config.toml
num_hidden_layers = 9
hidden_size = 384
num_attention_heads = 6
num_key_value_heads = 6
head_dim = 64
intermediate_size = 1536
vocab_size = 8192
hidden_act = "squared_leaky_relu"
norm = "layernorm"
norm_place = "pre"
norm_eps = 1e-06
positions = "rope"
rope_theta = 1020.0
rope_fraction = 0.25
qk_norm = true
attn_scale = 0.199
bias = "qkv"
tie_word_embeddings = false
parallel_block = false
init = "trunc"
init_std_qkv = 0.0251
init_std_o = 0.0
init_std_up = 0.0251
init_std_down = 0.0
optimizer = "muon_variant"
learning_rate = 0.0182
lr_mult_down = 2.0
beta1 = 0.9
lr_head = 0.0117
warmup_steps = 31
schedule = "wsd"
decay_fraction = 0.559
decay_shape = "linear"
final_lr_fraction = 0.0
batch_tokens = 131072
max_seq_len = 512
doc_mask = true
train_tokens = 903400000
max_steps = 6893
dataset = "wikipedia_en"
Each number is 128 + 24 x the weight over the matrix's rms, rounded and kept within 0 to 255. Layers, rows and columns count from 0.

# layer 6 MLP up, 1536x384, rms 0.12, rows 714-766, columns 64-127
[[150 148 115 110 135 142 150 153 120  57 117 151 176 110 130  73 112 123  97 154 144 120 104 111 117 145 158  95  99  64 110 114  70 109 134 157 127  78 119 118 122 126 105 107 141 124 140 102 142 115 120 120  99 190 126 168 115 102 151 108 147 132 137 142]
 [148 125 126 109 126  96 114 134 121 153 143 153 143 143 143 117  92 136  99  89 132 113 157 126 134 137 167 112 138 145 114 128 130 130 153 131 149 146  93 130 120 140 154 125 147 174 174 108 115 144  95 135 119 141 150 129 154 127 124  89 114  81 145 118]
 [110 122 127 172 135  88 110 129 125 123 164 160 131 153 101 129 149 122 126 149 145 157 129  78 125 131 115 157 114 117 172  93 166 167 100 121 121 128 131 150 126 148 104  76 136  87 128 140 132 130 106  95 134 109 111 156 131 146 151 109 128 120 155 117]
 [113 114 147 126 166 121 103 147 160 138 153 108  84 123 110 120 127 106 109 154 124 122 114 133 123 141 141 144 113 141 128 125 123 129 135 121  87  99 106 103 109 132 105 130 110 139 129 133 143 147 159 107 129 100  95 117 143 162 100 152  99 115  99 155]
 [134  76 146 116 142 148 136 141 144 126 136 123 148  93  97 179 111 114 128 146 137 121 136  87 150 133 123  87 106 162 117 128 153  99 108 114 167 155 103 161 125 123 125 156 171 119 141 123 116 109 119 118 152 159  92 111 134 155 158 142 105 101  93 126]
 [129 168 131 128 155 163 127 150 150 159  91 142 119 152 141 149  84 151  95 155 139 114 146 149 121 136 129 123 145 120 144 116 119 106 116 163 107 114 116 191 116 133  67 122 143 153 143 135  94 116 161 126 136 138 108  95 152 138  69  93  86  80  89 131]
 [149 154 121 129 141 154 111 124 137 176 127  77  81 129 146  99 124 146 107 114 148 127 113  90 140 104 148 118 123 100 149 147 148 132 148  83 117 173 148 117 107 101 122 108  77 122 138  89  99 130 163 156 121 105 113 121 153 117 145 116 124 123  82 135]
 [126 179 102 122 121 128 109 141 112 102 141 137 175 104 140 135  99 114 132 117 115 100 122 124 142 137 107 144 158 140 128 186 116 110 121  92  84 143 139 138 146 103 104 167 129  93 148 126 122 100 145 102 100 115 104 133 121 140 187 109 162  95  95 112]
 [154 158 154 120 119  90 149 149  73 106 133 119 111 107 102  76 114 130 121 179 149 144 163 117 137 121 147 108 121 129 121 129 158 121 107 121 133 111 136 139 156  95 160 116 162 134 130  97 106 113  97 133 169 117 112  99 107 148 150 104 118 124 106 148]
 [115 123 100 151 136 124 144  87  98 158 135 124 139 133 146 149  81  84 122 128 126 120 130  97 153 171 118 117 124 122 111 147 133  86 128 152 149 176 142 162 105 119  94 116 124 151 143 122 138 108 122 139 125 127 115 142  96 144 180 131 155 116 116 136]
 [157  71 138 145 130 160 117  98 143 154 132 111 119 135  33 168 139 121 140 128 138 116 142 123 125 151 153 164 120 115 157  89 101  74 101 129 122  94 126 134 113 109 112 149 129 114 147 156 149 135 139 142 137 129 125 121 109  95 120 126 149 145 122 114]
 [ 85 137 146 177 139 118  96 150 112 192  94 156 130  60 134 178 149  81 163  98 131 134 107 133 124 133 153 122 136 134 172 175 125 125 125 125 102 125 136 116 156 114 109 126 100 126 127 129 112  93  88  85 104 161 157 135 106 123 100 175 137 132 159 146]
 [154 150 144 133 159 123 156 156 118 144 133 137  99 122 125 124 107 127 160 137  99 110 102 113 156 117 123 101 140 104 104 119 124  65 108 145 153 101 108 126 123 118 132 138 135 122 117 102 105 144 143 139 132 135 107 138 104  84 104 157 172 131 126 137]
 [127 113 132 140  92 123  88 155 153 129 147 134 106 120 103 114 138 132 148 145 154  86 119 158 118 119 150 135 145 114 110 128 108 133 131 136 131 146 104 115  95 129 131 106 127 109 163 126 113 144 155 183 117 135  80  85 111 123 100 118 192 175 137 129]
 [122 157 119 130 148  99 124 118 149 147 103 128 164 137 126 132  98 143 144 100 144 160 135 154 131 125 103 119 138 151 127 159  96  92 116 123 180 134 106 126 184 156 128 152 100 114 103 109 111 164 120  98  96 131  71 134 146 100 137  80 126  91 138 120]
 [175 137 128 137 102 129  97 112 123 143 138 146 161  75 165 124 110 129 126 127 160 148 138 131  85 126 124 139 136 145  99  96 109 101 140  95 138 155 137 121 106 176 160 148  84 136  63 154 165 114  96 107 154 161 171  95  99 169 127 110  99 118 120 145]
 [105 124 117  82 120 157 135 163 142 112 103  94 128 126  97 145 111 110 106 149 158 116 151 106 102 131 127 126 137 130 143 107  96 162 115  84 126 119 113  99 130 176 123 139 128  59 120 149 125 110 136 122 123 125 141 147 164  99 114 166 116 112 175  67]
 [112 131 114 177 177 108  78 123 123 161 107 127 118 111 178  97 116 167 123 146 120 133 113 138 116 161 104  99 150 112 112 167 132 108 144 106 143 127 121 121  99 134 101 141 160 126 141 174 114 136 100 156 127 116 116 127 148 121 123 131 151 185 142 145]
 [167 123 156 136  82  72 150 116 115 173 149 138 151 132 111 107 113 166 147  78 145 140 138  62 140 149 159 157  97 129 168 121 137 118 122 189 167 107 149 190 108 119 114 140 165 152 183 171 135 117 157 107 147 112 121 111 133 175 131  84 120 115 148 124]
 [112 118 177 162  93 105 164 124 122 116 177 117 149 122 136 111 131  91 163 122  73 145 113 152 102 137 147 107 111 119 117 138 136 142 139 112 170 142  85 153 103  98 167 128 130 110 160 177 150 122  96 117 101 150  81 139 147 103 150 110 101 144 109 141]
 [136 120 129 113 149  94 127 116 123 120  92 133 113 136 145 132 156 116 114 163  87 127 170 141 148 111 137  33 154 107 132 118 118 129 126 142 119 138 119 138 136 133 125 124 138 122 165 156 104 146  98 115 136 144 190 138 103  99 128 146 142 144 134 134]
 [101 116 164 120 103 174 134 142 105 166 101 158 161 140 134 130 130 139 142 102 130 122 160 125 148 141 113 114 165 127  87 121 136 144  93 126 197 144  94  90  62 118 119 136 144 158 164 114 100  93 106 118 135  97 120 105  97 154 110  98 120  91 136 145]
 [ 91 132 114 140 127 164 151 167 103 148 105 120  99 114 159 167 165  82 138 165 135 128 131 160 139  60 110 119 100 114 141 134 182 169 135 117 159 146 110 130 174 151 159 122 103 145 122 151 128 148 125 128 157 125 129 173 160  96 116 116 111 133 157 108]
 [138 131  99 141  95  97 126 157  64 179 157  76 101 149 108 166 108 118 148 129 103 106 126  83 157 158 102 124 186 153 177 136 134 159 117 117 118 176 148  71 175  86 121 141 140 134 126 131 102 149 115 115 190 117 108 143 102 126  97 142 155 135 104 123]
 [152 118 122 158 147 139 140 124 102 145 127 132 141 102 103 132 135 135 113 100 149 107 159 154 127 117 137 121 120 115 124 116 155 129 127 153 149 107 122 119 115 121 124 110 136 150 179 135  84 116 101 116 114  99 135 114 126 112 134 116 131 154 122 118]
 [124 140 164 146 141  96 103 130 120 131  86 120 107 129 125 121 140 176 140 114 156 113 162 174 144 104 135 135 125 132 124 108 147 128 167 124 118 133 131 130 160 136 139 135 135 136  76 118  98 122 152 112 114 148 137 120 180 135 114 184 129 147 123 125]
 [107 117 115 173 122 121 146 130 173  88 135 108 117 148 105 143  94 100 127 182 105  97 158  86 117 114 147 118 137 131 105 124 140 151 110 159 124  88 156 128 145 113  98 109 162 129 157 127 108  84 147 140 160 138 133 149 100 125 140  95 119 122 159 197]
 [118 125 127 128 113 115 128 116 139 134 151 116 171 126 129 100 143  79 130 132  76 112 127 102 131 100 105 125 109 146 166 101 108 144 149 164 132 126 123 114  60 105 144 124 116 139 152 116 154  88 136 106 143 162 113  94 147 112 126 106 117 111 166 113]
 [127 143 139 107  98 145 145 155 158 157  91 110 117 121 112 135  98 141 143 128 129 124 131 132 151 123 165 154 137 115 125 121  87 156 109 157 108 125 105 119 144 115  82 171 105  97 144 114  93 135 165 149 133 108 131 118 139  76 164 159  76  80 155 129]
 [138 111  89 164 121 160 129 158 141  93 132 138  86 176 154 120 136  83 120 111 152 118 118 136 168 126 101 157  73 113 130 123 113 125 160 126  92 107 110 154 121 145 129 131 116 105 125 124 158 111 136 134  90 124 162 132 106 142 151 124 172 103 150 118]
 [150 147  97 126 134  69 103 148 118 122 120 132 142 151 137 115 121  95 165 175 115 108 126 138 138 101 106  73 102 123 132 116 106 140 132 139 111 161 123 101  79 154 146 107 138 107 136  77  96 117 186 132 101 135 126 141 127 156 131  89 152 159 101 130]
 [ 94  80 153 168 138 136 125 120  94 144 128 139 117  93 160  91 125 142 150 124 152 117 156 114 113 131 158 108 113 172 128  98  93 127 141 150 123 131 126 117 117 146  84  99 119 108 117 139  98  76 108 112 136 110 127 183 141 157 154 124 120 171 180 139]
 [147 144 122 138  87 116 122 142 137 119 121 131 144 150 141  89 154 142  74 123 121 139  75 140 153 144 113 101 165  77  99 107 105 129 172 128 158  94 116 153 138 122 116 118  99  83 145 107 144 124  96 113 149 142 112 103 104 186 125 103 138  67 157 148]
 [ 91  97 112  79 183 119 139 145 140 142 118 107 140 112 153 130 129 105  94 116 188 125 107  88  97 133 143 112 144 110 168 162 109  66 119 128 191 167 154 102 138 129  76 154 159 174 129 114 121 135  71 129 131 120 131 109 127 132 131 122 152 188 160 122]
 [152 113 124 157  87 102 149 142 111 146 113 115 124 173 128 182 112 125 148 133  87  91 141 156 154 120 126 134 132 163 116 140 137 129 150 102 155 110 150  96 132 203 133 127 153  71 143 123 141 142 141 118  95 145  90  95  99  99  79 143 183 157 145  95]
 [103 157 147 123 127 139 119 120 116 110 118 124 154 151 103  84 137 113 119 121 125 120  77 128 125  91 117  91 122 180 121 114 128 149 142 137 157 116 138 153 124 128 109 127 121 158 136  94 134 122 122 146 113 123  75 161 161 154 144 107 111  85 134 131]
 [120 124 123 134  88  83 138 121 108 182 119 133 151 142  74 143 129 138 127  88 125 137 121 127 115 184 149 131 121 111 111  85  97 177 147  92 130 132  93  97  99 132  83 158 142 115 121 141 143 110 127 131 143 128 136 106 120 151 125 100  92 151 107 140]
 [132  92 103 170 135 125 131 140  87 195 153 115  95 117 136 141 102 114 118 115 111 123 142 143 100 129 122 134 113 127 121 134 138 143 106  44  89 155 116 107 123 139  87 122 148 133 139 121 168 119  95 113 123 169 134 145  90 144 113 131 143 134 137 161]
 [146 121 128 116 160 150 127 140 140 108 119 115 106 144 104 126 128  86 174 107 125 162 119 136 115  93 141 115 123 134 117 146 147 136 105  93 135 106 151 143 122 106 114 136 148 165 137  85 129 126 205 169  87 117 119 106 124 110 107  99 136  95 152  95]
 [152 146  97 154 161 109 149 157 123 158 160 114 111 139  82 151 130  73  85 136 132 118 131 135 123 104 161 190 130 121 121 120 162  87 132 161  80 158  90 163 155 123 131 139 164 160 120 103 117 153 113  84 119 120 149 134 112 133 121 109  89 152 137 114]
 [141 147 151 102 134 123 134 129 143 139 141 139 130 129  92 116 135 145  96 165 127 154 124 161 153 100 138 125 116 127 103 100 129 112 159 136 131 114 124 141 173 151 143 146 143 101 147 156 106 154 102 124 138 141 103  97  99 135 121 148 144 146 130 139]
 [ 99 103 106 140 129 128 108 163 125 103 149  99 135 169 154 135 108  80 125 108 127 117 173  99 129 124 169 150 115 114 143 114 117 145  71  72 107 126 144 130 170 126 137 128  96 103  95 144  96 165  76 131  83 147  98 145 126 139 150  85 144 144  83 159]
 [122 102 132 125 164 131 140 106 163  95 132 122 120  97 155 107 160 109 125 100 119 129 149 131 148 133 153 108 103 114 141 116 105 141 154 135 176 134 120 119 161 116 147 126 135 113 125 135 149 122 146 105 165 171 141 120  96 115 146  84 126 132 122 128]
 [109 122 148  90 149 155 147 125 100 148 132 122 147 165 119 119 129 125 132 165 144 144 122 149 119 164 141 120 125 108  90 130 118 104 126 138 100 133 102 142 161  89  97 126 149 111 143  92 128 125 139 144 110 161  68 131  78 106  89 137 101 111 109 158]
 [120 143 141 143 108 101 134 151 136 168 171 129 139 164  68  97 120 152 143  84 122 155 135  89 104 137 147 114 130 170 119  97 128 132 115 139 112 111 127 151 109 114 131 134 174 133 116 150 105 126  76 176 139 107 154  99 156  94 108 148 147 133 126 114]
 [ 88 119 131 120  97 148 157 179  93 151 102 161  92 126 120 154 124 119 136 128 135  93 145 154 132 100  87 166 109 128 163 111 162 117 142 154 135 143 133 133 127 160 114 128 102 116 135 125 144 119 135 110 110 127 101 118 137  73 151 143 128 147 127 132]
 [110 168 131  87 105 157 147 122 153 133 130 122 120 145 120 108 117 149 149 100 135  85 122 130 140 118 166 105 111 119 119 121 142  97 125 132 110 139  81 124 131 123 153 111 129 123 127 144 112  65 149 147 141 167 156 118 126 130  99 103  76 102 142 133]
 [108 170 163 142 132 131 130 150 165 120 181  71 118  95 106 137  71 155 106 113 112 133 146 113 136 122 105 134 116 125 156 102 113 123 109 140 115 127  86 146  99 147  97 125  89 153 123 114 121 124 153 131 137 134 122 195 133 146 125  95 106 131 123 124]
 [132 136  81 146 174 124 130 156 144 137 107 144 109 169 109 118 104  76 128 168 106 119 162 177 142  99 147 119 145  93  89 137 132  92 125 109 135 118 149 117 116 125 130 136 109 107 139 114 107 100  73 130 124 128 138 119 122 153 162 149 176 108 143 123]
 [ 81 141 128 139 111 148 125 123 121 127 140 111 141 110  84 125 118 106 143 126 103 147 177  79 143  94 126 122 140 134  84 171 112 134  98  95 133 103 112 155  96 166 124 130 142 129 143 107  97 107 122 137  94 141 116 121 145 172 135  76 112 103 147 127]
 [125 186 119 113 140 139 107 142 116 132 142 100 143 145 112 119 107 136 145 129 107  77 124 102 120 140 157  99 153 110 128 166 168 153  84 157 103 131 135 120 143 112 140 145 161 100 136 142 107 164 131 180 154 112 168 128 111 125  99  84 125 124 152 115]
 [104 137 148 107 131 129 122 156 114 129 134 139  80 106 147 155 115 134 149  89 127 103 111 126 125 162 157  75  94 137 150  93 143 136 146 123 178 148 141 107 159 120  92 129 113 124 126 139 129  96 151 176 163 133 104 142 142 102 143 117 177 100 108  74]
 [128 118 132 143 138 167 137 127 134 169 137 138 105 102 100 166  92 118 102 140 140 150 129 112 145 159 174 148 110 151 130 103 144 139 110 128 156 144 145 143 112 123 114 155  80 156 132 147 135 117  92 107 134 117 114 138 106 108 147 105 139 128 104  80]]
# layer 6 MLP down (transposed), 1536x384, rms 0.12, rows 714-765, columns 64-127
[[145  83 107 151  81  96 101 145 150 116 149 101 135  75 161 202 101 127 129  86 122  95 123 125 120 140 141 120 127  71 118 120 106 105 155 121 112 129  94 107 127 101 137  90 131 114 138 102 145 152 157 145 146  99 127 169 138 134 125  84 107 184 110 128]
 [126 120 175 101  60 121 118 125 135 112 151 126 123 126 139 146 143 126 116 159 125  83 126 131 129 123  87 131 101 135 137 116 143 114 148 180 137 158 105 154 135 137 101 151 130 123 118 107  74 167 155 147 147 143  84 133 144 120  97 115 141 110 153  87]
 [152 105 147 151  92 130 149 124  76 179 128 168  90 108 150 138 122 119 138 115 143 146 155 172 148 146 151 122  99 150  91 135 130 153 116 116 149 146 124 142 113 122 134 121 103 148 137 121 136 143 143 145 126 104  81  98 146 151 120 201 119 100 126 158]
 [145 162 125 126  88 157 142 124 130 123 116 123 135 134 137 131 158 156 130 125 132 139 162 128 128 144 128 119 137  87 130 113 129 117 138  98 148 122 127 148 106 154 135 127 161 145 130 139 112  93 109 150 148  94 127 143 117 118 143 111 131 148 137 117]
 [124 158 115 139 126  81 150 130 116 138 150 158  83 107 107 107 151 148  95 141 143 104 106 166 135 119 138 126 127 120 165  92 128 104 116 148 127  97 164 128 180 112 120 122 124 110 135  96 104 143  92 164  97 128  75 139  92 137 129 135 108 125 122 156]
 [125 122  68 141  90 152 105  95 130 127 139 124 116  85 176 117 116 119 157  94 129  81 119 135 135 113 110 132 125 125 130 204 112 108 123 107 100 144 126 129 101 170  91 110 145 110 155 112 144 133 136 117  87 146 170  90 137 104  94 142 130 131 109 139]
 [127 132 165 130  98  93 102 103 133  88 118 115 147 112 134 138 141 119 172 135 149 108 117 137  69 141 112 101  70 168 123 132 160 128 128 147 132  77 124 137 150 136 148 134 117 150 128 117 112 155 139  95 116 119 163 165 140 100 117 109 147 158 149 157]
 [121 104 153 134 138 105 120 117 115 117 149 121 149 106 136 126 145 145 136 135 123 110 136 140 114 155 135  99 133 113 141  95 108 155  72 172 163 132 140 140 141 139 174 129 114 131 111 133 136 139 153 184 169 148 162 127 143 131 117 163  96 119 189 118]
 [121  84 135 143 120 108 120 101 137  86 124 107 168 125 168 152 139 118 113 149  98 220 130 110 105 147 160  99 149 113 130 139 167 123 129 167 117 161 143  90 153 150 121 119 129 166 138 148 137 109 143 152  90 123 146  94 135 155  98  94 149  66 120 127]
 [137 129 125 168 123 106 126 126  59 141 148 108  76 167 138 136 107 123 143 147 139 209 129  98 180 127 159 125 136 139 123 135 103  96  97 141 121 110 151 101 143 139 145  94  99 146 116 113 134 104 119  74 144 117 169 101 130 139 130 151 116 125 114  46]
 [130  67 115 118 119 158 131 100 169  82 144 114 118 117  60 168 153 128 131 156 157 148 153 112 144 145 144 180 165  96 150 132 116 113 112 137 116 125 139 156  99  97 125 144 116 129 134 154 119 142 123 142  97 144 143 104 110  93 150 107 175 147 102 115]
 [148 133 123 151 156 118 125 127 108 139 150 150 128  78 161 170 120 111 211 153  66 118 110 171 136 169 122 129 138  80 121 156 140 139 104 101  89 110 144 120 149 165 152 165  98  85 146 143  61 120 136 123 153 174  77 138 125 137 139 104  89  81  90 152]
 [110 108 145 123 125 160 117 134 123 123  89 105  90 101 167 141 153  94 132 109 157  98  72 137 126 128 129 137 140 112 112  81 137 135  84 154 129 111 186 177  95 118 109 105  97 130 105 157 124 160 124 147 158 108 111 122 140 185 136  84 111 132 115 116]
 [102 127 110 101 135  91 109 149 144 111 125 123 143  98 130 117 117 121  82 159 152  96 114 101 129 105 176 144 127 125 116 136 162 124  82 102  90 139 149 123 134 151  62 148 111 129 108 117 109  89 128 116 136 144 122 149 120  95 177 116 164 111  90 129]
 [106 120 120 178 139 157  96 105 148 136 146 157 112 151 133 108 118 139  97 109 138 144 103 136 148 105  90  84 113 109 130  85 120 122  88  92 138 150 120 144 148  78 111 142 124 139 137 115 112 128 130 122 142 127  84 127 144 145 139 141 147 104 104 166]
 [128 153 154 141 108 134 130  95 136 120 118 121 107 135  67 125 143 158 146 121 127 129 134 147 107 108  99 128 134 116 132 117 146 102 106 107 116 108 134 137  74 113 134 139 140 152 177 127 171  78 137 121 122 134 128 128 115 135 127 118 161 131 140 166]
 [144 125 129 109 125 141 123 149 113 161 152 118 119 100 147 111 139 121 152 102 103 134  67 112 108 154 137 131 124 181  88 120 139 118 126 159 125 146 145  96 111 125 187 122 134 182 113 129 163 135 153 140 126 120  61 116 114 121 129 177 108 102 116 130]
 [125 126 136 164 120  82 152  99 122 148 109 164 109 134 132 110 120 102 110 125 142  71 124 153 105 160 160 108 132 158 107 161 127 111 146  98 156 120 122 131 126 136 102 137 129 148 126 169 162  66 119 118 121 117 175  95 108  92 105 101 112 140 142 134]
 [112  90 125 112  87 122 135 148 112 101 154 155 131 151 103 154 121 161 124 124 121 119 149 117  99  82 138 158 165 130 163 156 114 132 131 156 116 127 159 105 127 109 106  85 101 193 146 121 128 157 146 163 114  84 175 127  88 170 113 107 117 183 138 131]
 [118 145 140 113  94 105 134 150 152 132 114 124 147 139 125 111  99 111 123 124 130  77 113 142 155 170 128 150 138 145 167 146 122  86 143 146 131 179 116 165 134  88 129 135 133 159 135 152 105 168 119 130 100 146 116 115 147 112 140  79 112 152 102 129]
 [142 103 135 139 147 132 120 140 133  97 130 107 143  95 131 167 149 133  97 160 116  76 134 141  60 141 112 170 138 146 151 122  98 109 147  95 135 125  77 130  86 176  90 131 161 138 109 132 127  93  87 111 128 121 152  86 143 108 127 164 114 111 128 118]
 [118  98 146 119  89 152 166 119 144 103 106 103 144  95 117 105 115 119 124 106  94 117 142 146  92 168  96 107 108 102 148 109 131 142  89 136 151 108 130 121 129 158 145 153 187 112 116  81 166 117  94  87 164 111  75 139 119 193 125 156 119 132 133  89]
 [131 177 118 162 127  87 114  97 144 138 126 170 132 158 137 132  96 147 117  90 116 127 118 117 115 128 112 113 129 141 137 115 116 142 135 141 123 131 138 135  91 142 161 118 135 166 114 130 103  96 143 105  92 118 158 152 126 139 164 138 166 169 157 164]
 [118 162 106 126 120 116 146 151  86 138 168 112  95 133  89 147 130  64 134 112  86 172 166 132 159 158 131 138 114 139 124 119 131 145 182 127 143 115 120 148 110 103 126 179 142 152 138 140 122 166 154 107 146  68 149 141 114 102 112 166 103 124 163 123]
 [105 128 139 139 141 128 132 161 149 160  91 155 126 115 132 154 163 118  85 137 137 161 105 113 156 138 119 124 142 125 162  82 169 115  47 151 139 134 127  98 139  63 156 111 175 114 112  93 129 123 123 135 151 101 162 166 168 136 141 169 125 139 172 131]
 [129 115  98 132 121 118 183 135 147 173 109 106 132 143 138 141 157 111 119 128 154 102 134 195 120 112 126 118 105 129 124 161 136 122 136  79  82 120 145 140  77 102 122 112 146 117 138 142 101 133  91 127 122 112 146 137  93 108 136 174 152 121 121 124]
 [132 140 127 108 122 134 123 117  90 130 121  99 131 131 121 121 101 160 115  96 145 101 112 125 103  90 165 124 154 146 184 149 109 122 108 126 127 125 110 149  99 115 148 168 113 132 135 157 144 152 118 101 148 116 136 118 161 101 139 131 101 139 119  69]
 [124 101 126 156 100  75 113 120 118 105 143 174 125 147 162 125  96 150 142 112 162 111 102 172 125 105 178 120 100 117 158 148 102 130 149 157 154  74  57 139 171 137 122 159 131 126 116 133 151 139 123 132 100  90 119 150 134 148 140  74 126 120 135 121]
 [158 130 131 159  93 123 131 152 178 179 139 153 135 113 142 115  95 131 115 114 154 140 140 110 112 146 134 112 116 108 152 129 121 154  99  75 152 140 113 108  68 100 145 143  82 118 137 160 155  87 159 139 134 133 170 138 128 149 151 150 152 153  99 151]
 [151 140 111 140 117 125 126 148 111 144 162 124 108 120 159 128 100 109  95 128 167 129 103 100 142 109 128 104 132 126 145 178 103 115 124 116 106 112 104 139 107 130 145 149 132 123 137 104 180 146 135 145  86 135  70 114 124 140 118 115 131 126 121 124]
 [153 137 147 119 118 166 141  89 131 172 158 163 126 130 104  91 150 120 179 162 105 100 111 174 137  76 112 113 134 126  81 125  82 128 126 120 147 119 125 104 142 156  79 126 100 156 138 153  99 106 134  97 116 116 151 131 127 150 160 110 148 146 143 135]
 [115 167 149 171 157 110 133 122 117 101  86 104 121 119 146 113 104 106 126 126 117 116 146 102 160 110 131 141 118 144 161 112 118 156  92 138 141 136 144 148 115 114 112 114 153 141 181 150 124 130 120 158 110 140 140 153 174  99 126 132  98  83  96 141]
 [117 123  99  92 146 114 118 129 108 147 104 138 121 110 170 138 108 121 162 130 119 171 111 122 160 144 122 124  60 116 150 126 125 159 102 117 152 127 174  98 146 132 123 108 142  88 154  98 101 121  28 102 132 167 130 135 134 123 124 157 157 138 131 166]
 [149 205  99 181 121 113 159 125  87 133 127 154 118 137 146 105  92 122  89 111 143  98  78 129  99 111 129 119 103 131 169 170 122 142 128 116 168 166 113 169 129 115 169 154 154 110 130 126 116 136 117 166 176  97 100 116 170 131 151 122 130 141 165 123]
 [119 123 139 162 119 194 141 112 127 167 131 122 126 158 159 126 139 106 141 113  90 192 134 111 132 101 108 139 151 172  98 165 142 108 121 104 118 101 147 136 123 128 150 119 161 104 112 119  93 148 107 101 126  79 110 144 102 128 143 130 161 125 129 151]
 [139 160 160 126 113 107 180 152 112 103 130 109  99 139 102 153 138 153 107 114 140 118 166 164 111 157 111 156 137 107 154 120 184 110 133 112 132 141 138 109 139 139 132 135 105 119 121 146 134  91 122 144 120  96 133 102 118 134 154 139 141 166 149  99]
 [137 114 128 145 153 137 166 106 129 130 122 117 171 157 124  96 110 120 156 133 136 141 135 137 102  87  77 139 160 137 103 159 148 122 119 137 133 103 124 100 133 128 127 109 125 117  53 113  85 143  92 111 129 135 170  98  85  87 114 107 162 155 103 128]
 [143  96  90  97 132 118 143 131 133 129 123 140 146 132 116 119  50 124 159 149 144 114 132 106 141 141  86 125 120 113 121 138  91 142  89 141 146 110 107 148 133 127 105  93 147 140 154 122 149 129 132 121 118 111 119 122 120 104 119 142 119 155  69 152]
 [110 160  97  94 141 137 118 116 146 110 112 109 102 158 177 159  91 155 133  99 119 225 149 137  97  99 127 118 154 159 131 110 130 133 162 130 126 169 140 124 125 125 169 143 143 140 107 132  91 156 139 155 115 145 164 139 129 156 137 149 150 101 142 112]
 [129 149 178 121 104 130 124 158 158  96 108 130 154 116 157 121 109 135 144 140 106 184 141 133 120  98 122 119 125 131 132 127 141 140 114  86 112 135 119 122 100  96  67 166  71  96 152 131 145 180 105 167 157 179  73 115 125 124 122 117 140  99 116 135]
 [139 137 128 164 123 107 144 110 147 142 155 132 129 148 156 182 150  93 113 137 175 255  82 105 156 124  91 120 136 105 115 123 115 110 161  93 114 133 107 108 195 161 164 135 128 131 105 150 113 120 106 151 152 155  69 139  78 119 131 126 142 134  90 138]
 [156 167 124  82  83 148 112 143 121 124 142 133 100 131 177 159  99  87 127 106 129 140 156 114 120 150  91 153  73 134 123 118 111 124 148 100 101 125 132 107 116 155 159 101 111 115  97 172 100  86 159 187 108 190  98 146 155 124 148 105 148 105 143 111]
 [ 98 110 124  96 129 135 152 110 109 118 141 132 149 116 143 116 113 136 148 142 124 170 147 130 152 105 121 158 113 112  90 124 100 146 114 107 114  88 133 127 148 146 131 147 126 123 114 150 104 155 129 113 125 121 158 135 115 156 150 115 146 120 173 153]
 [151 132  89 130 121  72 136 122 123 126 130  94  94 157 149  99 134  65 141 128  92 138 108 107 130 137 107 109 105 134 180 111 177 115 158 103 122 165 144 117 118 127 151 160 141  98  99 131 113 102 129 149 122 122 204 147 149 143 134 134 156 109 140 125]
 [122 103 189 145 102 141 111 111 123 129 110 111 134 124 144 123 174 135 114 144 113 201 151 164 119 112 108 153 140 145 134 119 152 151 155 101 109 124 145 121 173 151 104 103  83 117 118 134 147 118  73 186 121 165 153 122 117 117 113 144  99  63 134 133]
 [134 103 143 144 130 105 150 106 100 168 125 118  79 126 138 149 106 148 113 112 127 123 116 129 148 135  46 117 161 156 108 114 133 122 136 123 133 137 145 130  77 136  86  92 108 136 138 167 175 135 125 100 111  95  91 166 103  81 134 170  98 155 122 106]
 [138 161 156 183 162 154 122 146 108 107 144 120 143 109  94 103 135 132 132 160 134  99 155 136 159 133 130 118 133  64 136 126 119 128  74 140 138 120 137 129 143 115 188 124  98 135 158 114 157 107 120 138 112 146 144 110 105 107  99 127 106 136 110 131]
 [125 172 134 111 101 107 103 138 159 102 119 131 132 147 170 122 156 112 129 160 125 144  99 177 132 136 103 153 137 111 116 143 119 127 164 153 134 162 151 120 125 106 108 133 114 146 153 136 118  84 158 121 141 130  82 101 158 164 155 155 133  86 145 100]
 [131 163 129 114 145 106  98  98 113 124 169 114 153  82 106  98 160 139 115 137  96 159  80 142 155 165 101 118 114 128 127 143 159 124 147 103 144 139 129 102 118 134 102 114 139 163  94 104 132 119 121 102 143 140  77 131 151  68 145 126 161 136 135 114]
 [ 71 147 125 123 164 131 111  96 108 112 127 132 101  84 145  95 133 128 132  98 126 187 137 114 119 103 108 100 106 153 108 153 100 138 137  78 129 135 129 147  89 163 112 126 104 139 122 130 107 133 140 100  93 156 250 101 144 142 149 123 108  81 106 124]
 [151 136 133 157 115 115 100 116 158 116 100 134 111 134 140 138 117  99 130 133 112 108 123 117 141 130 154 118 155  87 158 124 141 127 189 128 149 161 146 147  92 120 152 129 182 134 170 122 127 133 170  84 167 135 116 120 139 101 143 151 149 139 126 170]
 [100 130  63 105 134 130 119 138 153 162 139 136 110 133 139 122 157 102 137 165 134 129 144 114 161 146 107 143 124  96 133 125 168  84 127 112 127 116 123 125 140 132 115 130 120 113 123 147 134 105 147 149 164  61 201 107 146 131 140 109 149  90  98 129]]